{"n_layer": 12, "d_model": 64, "n_head": 3, "n_kv_head": 1, "head_dim": 32, "d_mlp": 192, "vocab_size": 716, "activation": "swiglu", "norm": "rmsnorm", "norm_place": "pre", "norm_eps": 1e-06, "positions": "rope", "rope_base": 10000.0, "rope_fraction": 1.0, "qk_norm": true, "attn_scale": 0.212, "bias": "qkv", "tie_embeddings": false, "parallel_block": false, "init": "normal", "init_std_qkv": 0.0625, "init_std_o": 0.0, "init_std_up": 0.0625, "init_std_down": 0.0, "optimizer": "muon", "lr": 0.00581, "lr_mult_o": 4.0, "lr_mult_down": 3.0, "beta1": 0.9, "lr_head": 0.00955, "grad_clip": 1.0, "warmup_steps": 0, "schedule": "wsd", "decay_fraction": 0.641, "decay_shape": "pow", "final_lr_fraction": 0.02, "batch_tokens": [8192, 16384, 32768], "seq_len": 256, "doc_mask": false, "train_tokens": 149600000, "steps": 8716, "dataset": "wikipedia_en"}
Each number is 128 + 24 x the weight over its row's rms, rounded and kept within 0 to 255. Layers, rows and columns count from 0. The size above them is the row's rms in percent of the matrix's.

# layer 2 MLP gate, 192x64, rms 0.187, rows 117-151, columns 0-63
size [100  97 100  98 111 101 101  95  96  90 100  88 101  96 107  92 103  83 102  84 106 109  96 107 105 101 100 112  98  93  89  98 108 111  93]
[[123 150 129 169 115 169 110 101 108 122 152 128 103 139  97 189 149 115 127 153 101 133 129 131 106 109 133 201 151 147 152 130 111 154 168 166 140 126 123 113 140 129 132  94 128 117 110 102 159 145  93 129  81 123 131  87 131 136  95 115 108 151 132 137]
 [137 131 134 137 180 184 109 115 144 142 128 102  79 114 127  97 106 118 104 130 186 127 127 123 129  82 120 130 164  99 149 170 105 135 141 145 144 155 144  96 113 109 132 114 142 126 152 114 112 105 138 151 144 158 115 143 127 171  87 153 145 102 114  97]
 [136 126 123  96 160 147 132 138 142 195 104 141 140 128 114 115  85 153 131 129 143  95 100 107  91  95 129 152  74 134 170 111 115 121 135 106 115 155 134 129 136 150  73  96 129 122 131 118 122 109 129 176 153 102  89  98 111 136 101 119 135 147 150 144]
 [136 144 128 138 174 103  80 149 173 144 161 157 138 141 122 147 123 136 155 137 145 158 139 118 126  99 117 132 157 114 161  79 155  77 140 123 133 149 144 125 160  90 101 143 139  98 150 131 140 126 132 109 136 149  61 121 115 142 132 131 131  81 161 127]
 [ 97 116 136 181 130  97  83 117 149 160 101 110  95 145 114 106 133 151 129 120 103 133  99 118 157  95 122 165 113 135 115  97 125 104 148 121 109 184 113 122 113 133  69 103  96 125 113 193 161 122 137 114 144 140 112 134 112 137 153 125 117 143 126 125]
 [ 79 113  51 134 150  94 138 113 124  99 137 140  96 111  87 151 151 158 153 144 135 160 109 134 162 101 106  85 136  95 129 139 137 125 112 136 107  93 175  95 141  88 116 120 141 147 133 140 108 119 127 143  99 125 125 124 111  97 105 123 140 124 146 113]
 [142 114 147 131 104 119 154 161  78 136  99 117 110 112 142 148 128 168 122 181 125 146  54 135 115 111 101 123 177 106 134 109 151 161 114 109 131 111  97 145 145 102 118 114 136 173 121 128 129 157 131 151 124 146  97 148 158 122 113 151  91 105 140 110]
 [131 165 113 162 121 148 149 141 126 146 117  91 145 121  85 114  99  96 152 102 116 156 150 114 165 123 144 113  69 141 142 132 125 104 134 107 122 121 127 142 167 121  78 148 121 103 112 138  92  91 132 126  70 102 157  85 126 137 110 111 123 161 132 145]
 [ 84 139 136 125 157 130  71  88 147 156 182  93 150 144 140 133 158 144 124 134  95 128 115 111 124  85 160 103 102 117 122 139 132 130 128 102 140 127 149 135  79 134 163 111 105 111 143 173 123 180 147 125 142 123 156 151 110 158 104 143 154 122 130 133]
 [108 135  91 130 113 121 153 128 111 141 126 146 105 120 117  89 132 108 136 129 110 109 108 125  98 138 105 145 128 125 125 120 162 148 145 168 109 105 133 143 155 169 166  96  86 144 102 148 164  89 148 120 121 164 134 195 133 145  97 116 191 145 120 118]
 [133 138 153 132  94  94 172 150 148 113 124 127 122 143 124 131  98  82 163 157 113 147 127 136 147  61  93  81 122 175 140 137 117 118 119 135 115 105 123 132 136 115 129 107 139 124 100  81 140  80 142 153 121 101 119 158 136  93 168 121 129 151 152 128]
 [154 148 143 121 135 131 142 126 154 112 176 117 149 151 155  90 136 134 134 157 143 185 126 122 137 147 106 118  67 140 150 141 159 125  93 118 105 125 113 142 103 140 139  82 151 147  98 116 144 131 142 104 151 126  79 119 147 163 134 125 180 146 167 145]
 [135 160 103 138 127 125  89 106 127 148  96 100 145 107 132 106 174 143 148 163 126 149 135  87 116 104 134 103 169 120  97 112  90 111 112 163 124 139 101  63  97 125 126 122 107  99 142  99 117 108 139 112 132 156 136 166 158 100 102 129 153  93 136 134]
 [100 165 132 127 110 104 131 143 133 130 127 135 113  89 131  79 150 120 108 146 126 156  97 141 170 102 144 166 148 126  99 161 168  92  97 144 146 122 131  96 116 159 115 123 114 136 144 183 114 129 120  84 124 120 146 147 147 139 152  99 170 152 114 172]
 [126 106 137 200 150 154 139  94 122 146 135 106 133 129 142  83  98 114  97  85 138 128 127  90 145 155 149 124 125 132 122 127 112 160 152 107 122 154  97 111 118 110 153 134 110 135  88  98 174 139 107 141 109 107 121 141 187 152  92 121 147 153 119 141]
 [115 140 150 173 125 158 177 177 178 109 121 144 142 159 107 111 100 110 130 140 116 124 138 134 120 109 129 144  59 161 121  93 127 133 108 178 136 151 116 116 137 116 104 150 108 163 141 124 123 118  92 112 117  91 116 162  96 112 114 131 131 131 101 109]
 [167 123 163 133 119 103 164 130  96 142 131 118 118 109 112 102 107  93 115 154 148 140 125  67 125 139 153 149  94 112 119  89 163  92 109 133 111 102 114 149 101 125 131  81 106 130 115 103 162 162 156 104 132 139 110 137 118 154 142 148 186 108 145 138]
 [117 135 110 109 126 126 143 153 143 176 124 173 152 157  77 138 121 154 106 138 159 130 161 114 121 154 151 123 121  86 149  98 136 166 122 101 113 111 116 173 152 106 126 144 137 130  91 147 152 129 119 147  62 127 122 123 166 115 142 159  91 139 102 127]
 [104 107  91 124 100 131 120 152 134 148 142  67 127 176 137 137 155 117 154 123 115  88 101 139 168 105 157 141 115 164 101 149 116 152 130  63 120 149  97 126 138 124  81 117 136 147 143 113 102 168 135 166 116 104 137 123 126 118 147 131 127 158 107 144]
 [131 130 135 150 150 122 139 118 124 147 157 119 142 146 105 111 154 112 154 117 133 138 155 104 144 131 156  84 160 158 131 138 104  75 164  54 138 184  88 123 114 159 141 116 152 121 143 104 110 118 179 157 123 114 112 151 112 112 116 134 115 160 122 118]
 [ 90 105 132 132 121 146 105  92  93  76 146  99 128 156  85 137 115 112 131 166 145 122 133 136 114 149  74 135 150  77 121 105  96 137 131  99 141 121 161  93 103 116 129 147 127 135  92 150 146 104 126 112 118 136 121 168 174 130 144 121 119 164 103 149]
 [108 115 112 119 147 143 123 130  94 153 136 127 179 119 140  89 118 100 162  73 156 123 138 109  97 118 145 120 132 150  86 129 123 126 157 158  92 163 124 134 177  82 120 144 137  99 147  96 155 130 137 119  93 106  95 114 108 144 166 125 140 100 151 119]
 [151 153 144 159 154 149 134 152  97 116 173 108 101 171 138 138 164 120  80 147 134 136 146 155 110 100 123  94 158  84 128 131 154 111  93 113 142 108 119 132 153 106  94 106 122 144 185 151  93 122 144 150 100 159 134 131 103 121 114 112 125 158 110 126]
 [110 108 113 134 149 173 128  89 118 166 126 128 126 132 119 119 147 107 154  96 107 144 110 125 115 130 146 147 106  95 102 122 115 171 147 143 137 157 157 115 153 171  97  94 140 164  87 151 160 117 111 142  85 131  99 122 134 139  97  88 145 124  72 141]
 [ 84 160 120 157 144  84 129 140 114 158 191 165 148 149 153 115 123 131 149 185 144 118 168  72 125 100 139 139 124 148 135 120 121 104 121 117 156 123 139 127 148 147 145 127 123 127 102 170 167 135 144 101  89 116 153 123 125 147 130 103 128 150 150 137]
 [ 89  87 147 144 157  99 111 149 169 103 118 112 108 144 164  92 143 137 139 156  99 116 126  87 168 127  93 120 141 140 136  98 133 128 144  98 125 146 117  95  64  98 116 119 122 102 175 128 111 131 114 143 120 136 152 148 154 103 113 117 175 116 115 122]
 [130 137 148 148 118  84 133 106 158 106 138  93 136 136 143 127 144 182 117 189 129 166 121 152 117  86 132 122 167 137 112 123  86 125 170  89 130 113 133 111 133 135  88 111 102 125 120 132 135 109  97 112 141 114  95 134 128 147 128 137 120 189 142  89]
 [135 112 121 156  94 102 123 132 126 148 128 100 111 117  98 119 112 117 109 136 133  91  80  96  84 124 145 117 195 133 105 104  89 118 110 145 154 100 125 146 134 113 123 127  87 143 147 143 122 112 100  97  92 106  83 131 157 134 137  87 102 159 131 157]
 [113 140  76 115 166 122 135 145 114 131 177 114 122 116  95 160 133 119 141 117  92 149 129  57 124 161 123  91 121 118  86 118 128 115 126 147 118 138 159 150 155 142 114 114 144 174  94 106 126 118 116 109  82 106  99 162 151 106 137 104 119 131 133 148]
 [152 101 104 139 161 133 147 134  99  91 115  85 132 165 123 125 112 125 137 156 141 106 129  66 120 146 152 110 141 143 171 135 133  86 149 101 105 165 145  89  62 143 153 142 136 104 152 161 114  89 148 111 132 124 112 112 125 131 126 136 126 107 114 153]
 [158 123  82 116 118 135 146 155  86 167  85  90 110 153 138 126 120 134 127 103 139 112 165 129  95 104 132 165 115 136 165 132 170 144 138 133  68 116 127 153  91 125 127 123 102 142 112 126 108 162 118 128 126 127 149 130 114 102 129 138 118 192 100 152]
 [160 157 153 128 186 105 109 124 108 114 116 157  94 105 165 110 128  96 116 140 152 110 136  86  97 150 149 108 128 159 107 156  99 116 114 141 118 115 107 136 149 136  71 105 111 142 125 108 120 105 133 121 127 129 124 183 136  99 139 145 158 133  71 134]
 [ 86 127 155 146 168 140 128  97 119 136 120 120 143 141 125 114 135 176 119 122 121 112 102  97 151  62 119 148 186 144 117 147 108 129 118  90 132 135 146  62 120 164 122 128 135 112 157 161 111 116 139 114 164 139  94 133 149 131 150 155 129 106 124 159]
 [136 135  97 141 177  92 152 130 133 138 126 132 160 116 127 134 170 113 127 145 139 115 165 146  91 129 127 145 137 124 137 103  81 120 110 115 102 150 165  95 122  95 180 131 117 166 146  98  91 185 148 134  96  88  92 146 141 115 126 117 141 127 108 120]
 [140 112 137 140 150 124 143 117  71 136 120  99 162 158 153 152 121  98 110 167 119 125 117 112 115  75 128 152 121 149 128 117 121  99 168 109  73 124 137 159 114 162 133 172 123  84 116 153 125 144 137  90 138 137 159 148 121 148  97 148 177 121 127 125]]
# layer 2 MLP up, 192x64, rms 0.181, rows 117-151, columns 0-63
size [ 99 100 104 100 105 104 105  88  97  98  96  87 104  90  97  86 110  93 107  84 103 100  99 101 111 101 103 105  98 102  92 101 101 104  93]
[[105  68 162 120 132 128 144 166 131 104  98 148 139  75 145 125  94 116 126 111 118 157 106 100 131 120 120 125 122 122 140 125  98 141 121 149 117 112 146 157 148 149 141  95 129 150  96 150 160 103 123 137 195 135 140 119  81 143 164 151 168 132 162 126]
 [131 124 160 156 115  89 161 142 146 136 153 106 124 115 103 133 148 100 142 134 134 129 169  91 136 198 154 114  91 148 131  88 124 142 131  87 111 135 162 152 120 103 160 103 156  90 114 143 145  91 148 119 123  97 124 114 157  81 134 129 135 119 113 118]
 [112 179 113 120 143 115  96 150 151 136 148  90 147 138 158 166 103  92 165 120 102 132 128 112 148 117 157 164 146 114 135 155 115  95 145 163 121 162 146 133 169 110 130 164 166  90 167 145 114 144 111 122 152  84 131 130 131 112 130 116 107 134 171 130]
 [115 159 116  97 130  81 120 125 148 122 171 155 107 118 106 116 114 128 125 151 150 121 136  86 125 142 164  99 112 150 132  92 176 119 143 132 122 159 103 138 124 129  88 157 139 122 174 161 170  97 108 139 133 126  97 143 115 173 127 121 163  81 121 148]
 [134 149 116 161 129 147 158 153 124 162 143 117 146  93 133 132 109 140 114  53 100 129 156  98 156 105 125 127  95 121  86 142 153 152 117 133 132 127  93 188  80 114 150 109 148 133 133 135 134 169 122 125 145 137 120 121 123 149 133 166 178 120 115 133]
 [123 112 140 128 175 103 112 133 135 119 162 108 110 135  98  96 154 138 111 108 138  88 150 121 137 146 113  90 155 161 141 163 121 104  83 137 114 118 137 133 135 180  85 142 132 144 127 129 106 106 104 113 195 134 126 119 117  84 156 158 148 139 107  99]
 [ 90 133 114 121 127 192  98 104 129 139 140 151 138 138 123 141 145  97 124  64 109 133 103 159 114 144 101  95 101 109 125 116 106  97 154 161 124 159 151 111 155  94 118 136 145 117  85  82 149 162 110 127 131 108 122 154 143 100 118 107 118 100 107 132]
 [144 100 103 121 106 113 157 146 137 116 105  73  88  93 149 168 163 108 131 124 124 121  92 141 115 142 107 136 151 132 123 129 116 144 124 141 154  96  97 149 113 115 131 100 135 121 147 150 192 154 110 140 149 201 147 122  98 144 141 132 140  93 120 127]
 [156 138 152 147 148 116 106 117 137  96 131 105 148 119 132 130 140 104 151 123 102 112 128 130 116 153 128  64  93 130 114 121  83 109 114 108 117 107 171 135  91 158 144  74 111 107 102 119 112 145 132 151 151 124 115 163 148 137  68 129 125 117 159 178]
 [ 67 130 162 128  99 103 150 151 126 134 173 114 108 133  95  85 176 142 125 147  95 130 125 103 120 170 119 162 117 126 163 108 162 120 103 159 113 115 136 127 140 140 184 108 144 179 129 112 146 106 149  99 127 128 108 153 127 150 134 133 129 136 132 106]
 [145 104 115  83 162 141 112 155 111 129 111 137 129 125  86 106 140 139 108 137  76 147 144 171 135 134  90 143  89 121 123 137 120 120 125 108  99  89 167 135  79 125 123 128 150 119 130 137 123  97 135 149 145 116 110  81  94 182 169 162 135 116 120 119]
 [ 74 120  86 129 132 112  98  97 132 128  88 124 122  67 168 153 111 116 126  82  95 107 115 127 151 118 107 104 138 126 125  97 122 133 162 133 161 139 108 126 131 121 138 144 119 134 151 138 105 150 124 142 107 130 142 148  91  98 105 116  62 137  94 108]
 [162 111 138 138  93 148 145 126 123 159 115 103 147 125 124 113 182  91 148 125 135  86 116 129 112 111 103 137 102 115 105 113 107 147 127 179 108 144 118 105 107 123 128 141 102 126 145  87 197 148 118  81 128 126 173 182 136 115 123 139 144 130 113 147]
 [ 85  83 148 129 119 142 150 100 145 141 165 108 173 128 127 148 114 125 185 134  85 115 179 110 102 172 114 101 118 106 179 110 125 147 144 115  90 130 149 135 119 142 164 112 122 138 109 130 122 170 151 110 128 108 146 132 128  88 128 138 116 116 147 124]
 [132 151 130 114 132 113 110  88 172 120 117 152  89  90 129 131 117 111 110 111 127  65  89 147 145 162 143 122 157 160 118 133  61 134 112 118  88 146 151 108 138 137 131 120 131 132 110 145 137 105 124  91  93 127  93 163 142 103 142 120 132 111 111  88]
 [129  96 142 125 147 123 130 109  91 121  78  94 135  98 138 102 104 139 155 106  91 105 149 100 135 168 121 112 149  82 124 162 127 126 149 102 136 106 130 170 106 107 125 122 140  66 126 129 135 133 149 151 105 160 155  91 131 138 165 128  84 104 130 144]
 [ 98 137 129 136 157 137 126 127 132 155 129 179 100  96 112 169 106 112 150 161 127 106 168 123 130 130 147 115 179 169  92 145 138 126 164 134 101 170 120 125 129 105  73 122  99 128 147 141 115 160 144  92 128 143 138 103 127 136 114 152  79  98 117 134]
 [109 155 146 115 133 145 147 120 120  92 138 108 113 140 116 146 151 101 174  97 114 111 128 103 158 109 128 112  84  88 141 174 153 134 183 169 101 159 129 126 129 101 149 161  97 126 155 128 155 126 135  90 135 137 165 106  82 134 127 117 137 126 121 167]
 [130 137 133 182  84 120  90 157 174 145 122  81 102 159 114 108 144 133 127 126 135 113 169 147  73 143 137 127 144 123 105 164 103 139  96 105 109 110 106  95 116 115 131 143 123 125  93 139 122 134 138 134 143 167 143 139 119  92 101 117 110 120  86 166]
 [145 126 140  98 113 114 141 139  90 139 105 123 121 114 167 151 106 141 106 133 125 127 132 148 129  97  84 146 148 116 123 139 161 146  68 176 100  98 133 123 118 105 109 128  98 144  95 156  89 176  75 135 158 129 120 129 137 161 156 123 148  86 140 131]
 [177 152 192 132 118 171 134 119 112 129 100 146 142 156  95 145 151 107 109 150 163 135 113 135  96 111 104 133 109 107 128 123 133 149 148 135 121  98 109 142 115  79 125 101 130 113 113 107 129 140 119 131 139 145 128  90 112 150 173 171 141  68 150 138]
 [ 79 107 104 148 134 123 131 153 126 129 147 149 127 118 146 143 148 113 133 140 159  98 160 129  75 139 101 143 116 132 106 154 152 137  96 146  74 110 178 136 122 148 131 118 118 131 109 116 175 141 131 165 149 140 146 126 169 150 189  88 146 119 139 147]
 [ 96 146 127 111 119 115 179 134 104 146 121 133 181 128 114 110 114 128  78 105 103 117 118 139 146 110  83 129  98 158 143 150 154 137 136 125 167 126 142  97 166 121 165 161 122 136 103  99 178 140 103 163 148 120 169 108 115 156 113 151 126 143 152 133]
 [101 126 123 142 142 115 125 141 144 193 109 117 145 142 108 158 208 128 119 156  85 124 111 117 136 123 163 111 106 172 103 123 149 162  93 149 152 110 144 114 119 136 128 145 140 136 116 159 186 130 126 133 121 148 122 114  97 135 143 138 104 151 153 162]
 [101 114 135 128  82  90 188 107 153  96 145 119 155 148 175 113  96 117 179 148 136 112 118 142 122 148  99 115 141 119 114 122 131 122 146 135 120 109 122 126 128 102 156 116 164 150 120 100 140 154 154 118 117  98 172 136 144  92 167 144 168 121  93 141]
 [119 140 147 109 132 143 134 144  84 146 131 154  94 140  87 128 107 133  90 141 124 139  95 160 127  99 159 104 147 126 100 156 136 133  84 158 141  79 126 134 133  87 124 127 153 161  79 128 154  64 147 110 137 123 132 112  88 129 110 131 131 107 137 162]
 [ 98 131 114 107 132 108 155 137 136 128 161 100 147 121 130 159 130 155 118 167  71 151 139 138 114  87 147  95 141 117 147 113 128  83 158 134 118 119 107 139  90 129 150 143 167 143  87 187 125 138 138  92 144 111 110 148 124 165 142 118  83 118 134 101]
 [142 141 126 134 157 159 120 164 147 152 127 101 148 126 128 164 159 107 150 115 109 128 128 141  91 111 161 113 120 118  97 120 123 113 141  80  80 136 130  95 114 166 148 140 179 120  97  89  84 140 138 159 113 137 149 113 105 127 171 165 102 117 100 116]
 [171 125 140 165 137 129 149  89 100 109 143  64 139 144 135 113 121 168 161 123 136 125 120 123 119 144 109 158 120 172 105 124  94  93 106 109 126  99 126 112 108 176 140 115 132 163 120  95 111 132 103 102 148  98 141  93 135 101 150 132 112 152 139 173]
 [112 138 125 145  96 161 122 108 143 120 140  96 147 111 131 159 126 156 151 141 143 152  91 141 150  88  94  91 125  96 120 151 149 135 163 105 133 119 119 106 126 105 120  99 121 142 156 135 175 126 136 111 102 159 117 148 126  92 109 103 132 174  66 174]
 [171 156 145 126 118 104 150 125  87 141 115 140 128 151 108 111 108 103 108 106  99 160 153 102  94 123  97 151 102 146 165 107 173  74 128 125 129 148 124 154 114 103 134 153 151 129 129  82 109 179 115  95 126 125 140 111 136  99 112 125 113 163 142 161]
 [130 215 106 145 126 120 114 108 133 106  76 162 124 138 151 146 122 121 144 135 133  82 108 114 121 107 138 112 107 143 159 127 150 119 147 129 118 108 135 142 130 130 138 125 173 117 115 125 128 142 100 122 102 148  98 172 139 127  98  52 107 137 111 139]
 [175 115 105 127 117 167 117 151 114 103 149 141 103 109 164 153 120 113 112 136  99 146 130 146 108 135 113 134 121 153 124 144 106 151 153  97 109 100 180 155  96 121 116 102 151 100 124 109 139  65 132 133 108  93  98  71 129 111 118  95 140 131 147  97]
 [120 111  96  86  96 165 118  88 108 124  98 118 130 112 144 116  61 105 125 133 121 120 139 129 166 121 101 132 106 130 151 100 164 109 155 109 155 127  98 118 141 101  95  90 166  85 141 120 140 105 112  74 147 135 150 133 115 150 110 131 120 144 152 132]
 [157 131 126 189 141 131 145 139 138 153 144 142 121 111 168 107  75 116 140 109 124 156 161 100  82 151 141 123 105 151 128 132 153 145 138 137 130  99  62 103 129 128 144 173 121 112 111  87 129 128 133 127 158 137  90 103 102 147  99 135 164 128 121 108]]
# layer 2 MLP down (transposed), 192x64, rms 0.292, rows 117-151, columns 0-63
size [ 99  99 101 105 102 103 101  88  97 103  96  93 101 100 104  96 113  89 103  90 107 100  98 112 102 102  95 111  94 103 100  98 102  98  93]
[[170 150 124 137  84  97 150 136 145 116 146  94  88 109 159  99 175 107 120 120 119 143 130 107 150 123 114  86  95 118 128 141 162 169  95 141 116 111 163 117 142 122 101 123 130 103 120 179 133 125 138 161 149 139 157 141 144 122 174 139 147 155 110 164]
 [132 115 136 114 132 116 137 119 119 137 127 116 128 121 141 132 144 101 133  81  97  92 121 117 133 127 144 147  79 147 114 111  78 160 124 119 157 151  87 148 132 130 165  94 108 109 100  88 150 103 109 163 148 116  90 123 123 138 180 121 176 160 167  97]
 [ 90 123 111 148 112 121 126 121 106 117 131 121  91 125 167  84 179 109  82 115 147 127 152 136 144 124 139 129 128 174 105  88 114 163  97 115 194 104 151 110 154 143 148 152 139 142  95 123 141 110 143 104 134 158  98 145 164 125 155 122 139 114 121 114]
 [187 139 164 142 153 165 132 133 139 169 138 156 150 104 135 157 148 182 160 136 129 116 126 153 163 121 119 111 129 100  98 136 154 143 141 139 146 117 140 137 108 126 128 113 120 132 153 173 112 173 166 145 129 104 158 114 150 148 182  99 153 124 122 110]
 [120 123 102 147 141 170 130 122 137 158 118 143 116 117 137 124 101 135 124 110 143 138 140 116 155 106 139  93 108 170 133 168 131 145 103 132 161 127 122  88 112 162 129  90  82  75 119 132 155 162 173 158 110 113 154 159 134 102 155 119  69 122 137 109]
 [ 99 159 117 125  81 121 161 122 146 118 101  98 101 110  90 105 145 149 152 127 129  97 116 127 137 110 172 122  30 100 104 143 149 117 141 129 116 156 102 102 103 100 120 124 117  99 141 110 127 139 107 113 141 111  99 117 145 122 116 123 150 113  99 148]
 [124 131 115  86 124 119 138 129 170 117 139 117 177 135 145 118 126 122 134 186 158  88 161 158  86 140 120 138 131 120 117 133  94 126 142 124  92 142 121 117 127  91 105 121 114 138 104 124 125 120 104 111 121 100 136 107 128  63 115 203 107 133 103 127]
 [119 150 101 132 154  97 114 123 108 100 107 196 126 159 107 130 139 131 129 143 118 117 123 127 162 132 124 120  80 124 143 144 131 126 101  97 148 176  92 125 118 105 133 132 169 104 116 137 145  94 106 180 144 136  94 124 123 100 106 139 171 175 126 160]
 [104  83 106 144 107  88 138 132 137  80 105 122 126 133 130 125 107 151  78 111 153  92 146 140 178 166 114  97 134 135  93 112 124 137 157 105 125 134 128 154 129 133 188 134 103 136 106 123  95 108 140  98 139 108 107 112 113 134 171  86 149 136 115 111]
 [121 125 116 123 127  74 132 140  92 121 123  95 154 140  89 135 156  98  92 142 109 132 110 119 173 135 162 122 135 169 174  86 135 148 143  96 132 138 144  90 119 194 133 148 176 134 118 126 135 118 149 101 142 139 140 133 125  87 140 153 108 138 135 115]
 [116  87 136 101 166 137 148 160  83 125 115 128 143 135 151  92 152 143  94 114 109 142 142 148 109  67  78 132 185 140 134 114 146 112 165 111  99 136 113 133 145 148 117 136 155 166 134 115 135 154 124 110 141 131 104 142 104 124 112 154 160 114  91 153]
 [115 124 115 133 146  83  90 155 110 129 103 122 112 112 115 130 117 116 141 133 127  95 130 122 133 178 151  84 151 155 118  88 125 136 120 127 134 114 134 146 157 106 146 155  74  88 166 171 165 154 145 148 181 112 133 102 108 157 123 125 158 104 141 148]
 [143 187 149 130 135 128 125 109  90  85 113 124 138  96 107 141 127 137 136  93 134 130 110 138 126 122 106 103 181 155  79 114 133 169 126 134  93 144 128  94 125  89 156 130 111 120 123  93 164  79 141 159 160 133 134 117 126  92 138 113 144 116 167 120]
 [101 121 167 155 136 156  93 145 109  85 128 116 137 179 127 130 128  80 142 140 130 112 168 148 143 131 125 131  93 113 126 128 130 144 120 146 122  63 122 114 139 118 112 128 121 152 107 136  81 158 128 142 151 109 102 118 134 145 110 191  92  87 110 116]
 [128 184 137  80 135 104 114 157 181 126 150 133 103 101 114 140 121  91 135 120 129 147 149 142 112 114 164 138 160 118  89 101 126  94 137 107 139 125 101 137 162  96 127 100 149 118 152 172 101 127 170 117 134 154 121 132  77 124 146 142 109 136  96 114]
 [135 108 127 127 115 120  98 142  99 133 136 146 107  94 168 108  94 132 159 152 113 156  94 111  87 140 111  94 172 177 125 139 119 126 116 120 112 102  98 109 150 147 156 102 140 148 124 159 169 141 145 128  92  85 139 126 117 149  73 137 138 148 129 165]
 [116 132 147 134 109 110 168 134 137 127 145 132  84 139 148 157 150 139 140 190 133 156 137  99 137 133 120  93  93 183 109 108 169 119 131 134 131 150 129 158 137 111 138 153 122 166 123 163 167 149 166 110 165 104 133 147  91 154  92 136 130 115 155 143]
 [117 133 103 100 117 156 101 142 144 140  93 164 115 110 107  93 106 144  89 183 143  99 156 126  62 106 155 143 161 147 124 104 109 106 146 103 140  98 108 132 128 105 127 130  97 129 112 107 127 164 118 136 109 173 104 160 111 100 140 111 144 151 123 117]
 [137 120 149 179  81 138 156  79 116 122 108 143 136  93 135 101  87 184 126 170  74 146  72 129 152 122 112 136 164 121 121 111 112 107 125 105 126 109 126 134 114 119 128 164 163 144 124 168 106 121 142 119 125 140 105 107 129 137 133 142 136 125 128  94]
 [135 146 145 111 147  89 156 122  84 119  86 114 113 131 103 107 127 140  99 119 144 120 103  82 109  70 131 119 109 140 153 132 124 116 114 136 162 115  81 159 133 103 126 131 168 156  94 155 130 166  79 140 137  98 121 163 131 147 124 111 141  90 108 137]
 [137 118 131 136 123 129 159 109 163 170 132  98  84 122 158 145 107 173  91 125 144 121 153 129 110 142 104 139  75 128 126  89 109 103 115 109 109 149 134 101 138 185  90 124 114 129 140 134 161 114  92 113 144 135 116 181 129 129  92 119 117 161  96 120]
 [166 152 137 150 120 120 163 133 148 143 125 144  83 118  64 146 111 154 131 111 124 109 145 145 150 144 146 134 165 127 138 129 107 145 125 110 144 125 153 115  63 124  92 137 146 140 120 112 108 141 106 146 106 144 176 165 113 159  65 139 129 134 106 106]
 [119 109 138 159 156 104 140 141 133 118 132 104 154 168 110 106 120 123  97  74 127 164 153 130 151 116 141 132 150 165  93 100 147 165 145 130 125 150 163 133 141 102  94 118 123 176 153 165 164  99 162 129 173 130 169 115 150 114 143 104 124 146 125 135]
 [150 130 124 130 117  67 137 182 108 146 130 114 137 177 141 111  94 140 131  95 141 148 129 106 170 119  85 158  60 146 159 120 112 116 138 104  97 154 123 125 109  97 175 123 121 107 132 153 114 146 142 105 128 100 148 149 120 114 136 146 122 132 152 118]
 [171 149 156 138  91 136 143 116 113 129 125  75 153 130  65 149 137 112 131 125 135 117 147 129 160 106 129  93 123 142 112 115 124  99 129 142 109 152 103  92 151 100 106 147  99  90 164 123  66 107 129 155 157 129 115 124  96 158  94 127 116 133 128 103]
 [100 136 131 129 109 127 127 116 139 161 143 116 126 139 153  99 145  84 144 161 124 133 109  98 143 117 167 153  82 155 116 120 102 102 123 134 141 127 129 131 121  70 110 173 102 129 143 162 111 155 103 138 124 136  81 119 137 132  69 118 113  71 163 129]
 [140 134 129 140 143 120 175 132  91 135 185 136 139 110 113 109 127 133 116  97 134 172 139 146 148  82 156  99 148 166 155 123 147 139 202 120 130 133  97 123 139 145 137 133 116 108  90 128 132 127 137  80 131 143 116 132 104 102 137  86 100 106 163 134]
 [103 135 148 161 105 128 106 124 117 134 100 143 133 156 168 120 139 125 103 124 134 125 130  75 166 141  97 142 153 167 139  98 128 149  89 126  93 137 105 145 128 120 149 113 147  95 109 176 157 160 127 112 146 119 103 169 105 121  93 162 108  76 153 131]
 [126 115 149 107 144 124 179 115 120 119 103 151  90  87  96 126 155  98 129 141 131 170 127 114 134 180 112  78 150 115  99 110 143  95 161 127  99 122 164 149 134 128 176 130 125 124  69 129 152 128 137 107 125 144 135 131 137 105 150  92 136  95 122 104]
 [163 102 112 114 124 131  92  95 115  97 111 108 141 140 108 137  97 105 181 134 118 115 118 113 134 134 149 137  74 137 143 171 125  98 120 115 121 130 137 105  93 137 143 110 127 102 104 169 133  99 123  77 135 116 136 150 134 190 184 126 122  98 120 134]
 [140 116 131  99 125 140 165 121  93 163 167 142 107 123 139 117 153 139  96 150  89 125 126 132 136 150 107 138 172 109 160 129 139 118 139 108 131 117 112 168 112  73 161 135 133 163 137 118 122 106 118 104 104 182 122  70 130  86 112 149  90 138 145 141]
 [101 118 122 123  75 145 166 122 132 123 138 109 140 133 117 127  93 111 110  68 123 111 160 122 111 118 120 102 139 128 150 111 119 130 126  66 123 153 100  74 120 131 137 122 143  92 156 126 179 133 146 136 123 155 162 132 149 146 106 116  76 150 137  91]
 [150 100  96 110 125 136 111  65  82 134 122 123 163 122 115 154 140 107 119 140  97 124 138 131 129  97 111 150 178 125 127 116 108 127 148  85 131 134 140 107 152 115 111 139 117 143 149 129 134 125 130 153 144 136 154 129 129 118  69  70 138 186 170 114]
 [151 167 123 137 126 147 126 149 140 121 124  68 131 136 146  97 114 108  66 147 138 106 145 117 107 154 105 127 134 163 128 139 109 125 119 116 118 117 159 158 117 136 134 142  73 119  93 135 112 139 140 156 123 125 102 117 108 119 149 205 124  98  90 162]
 [116 115 161 127 123 107 151  54 109 163  90 134 174 126 160 148 125 140 150 126 133 141 137 110 122 120  89 149 123 135 163 178 112 144 153 160 167 155 111 120 120 112 159 152 143  98 109 107 126 156 140 114 158 142 115 119 119 117 126 187 123 115 130 111]]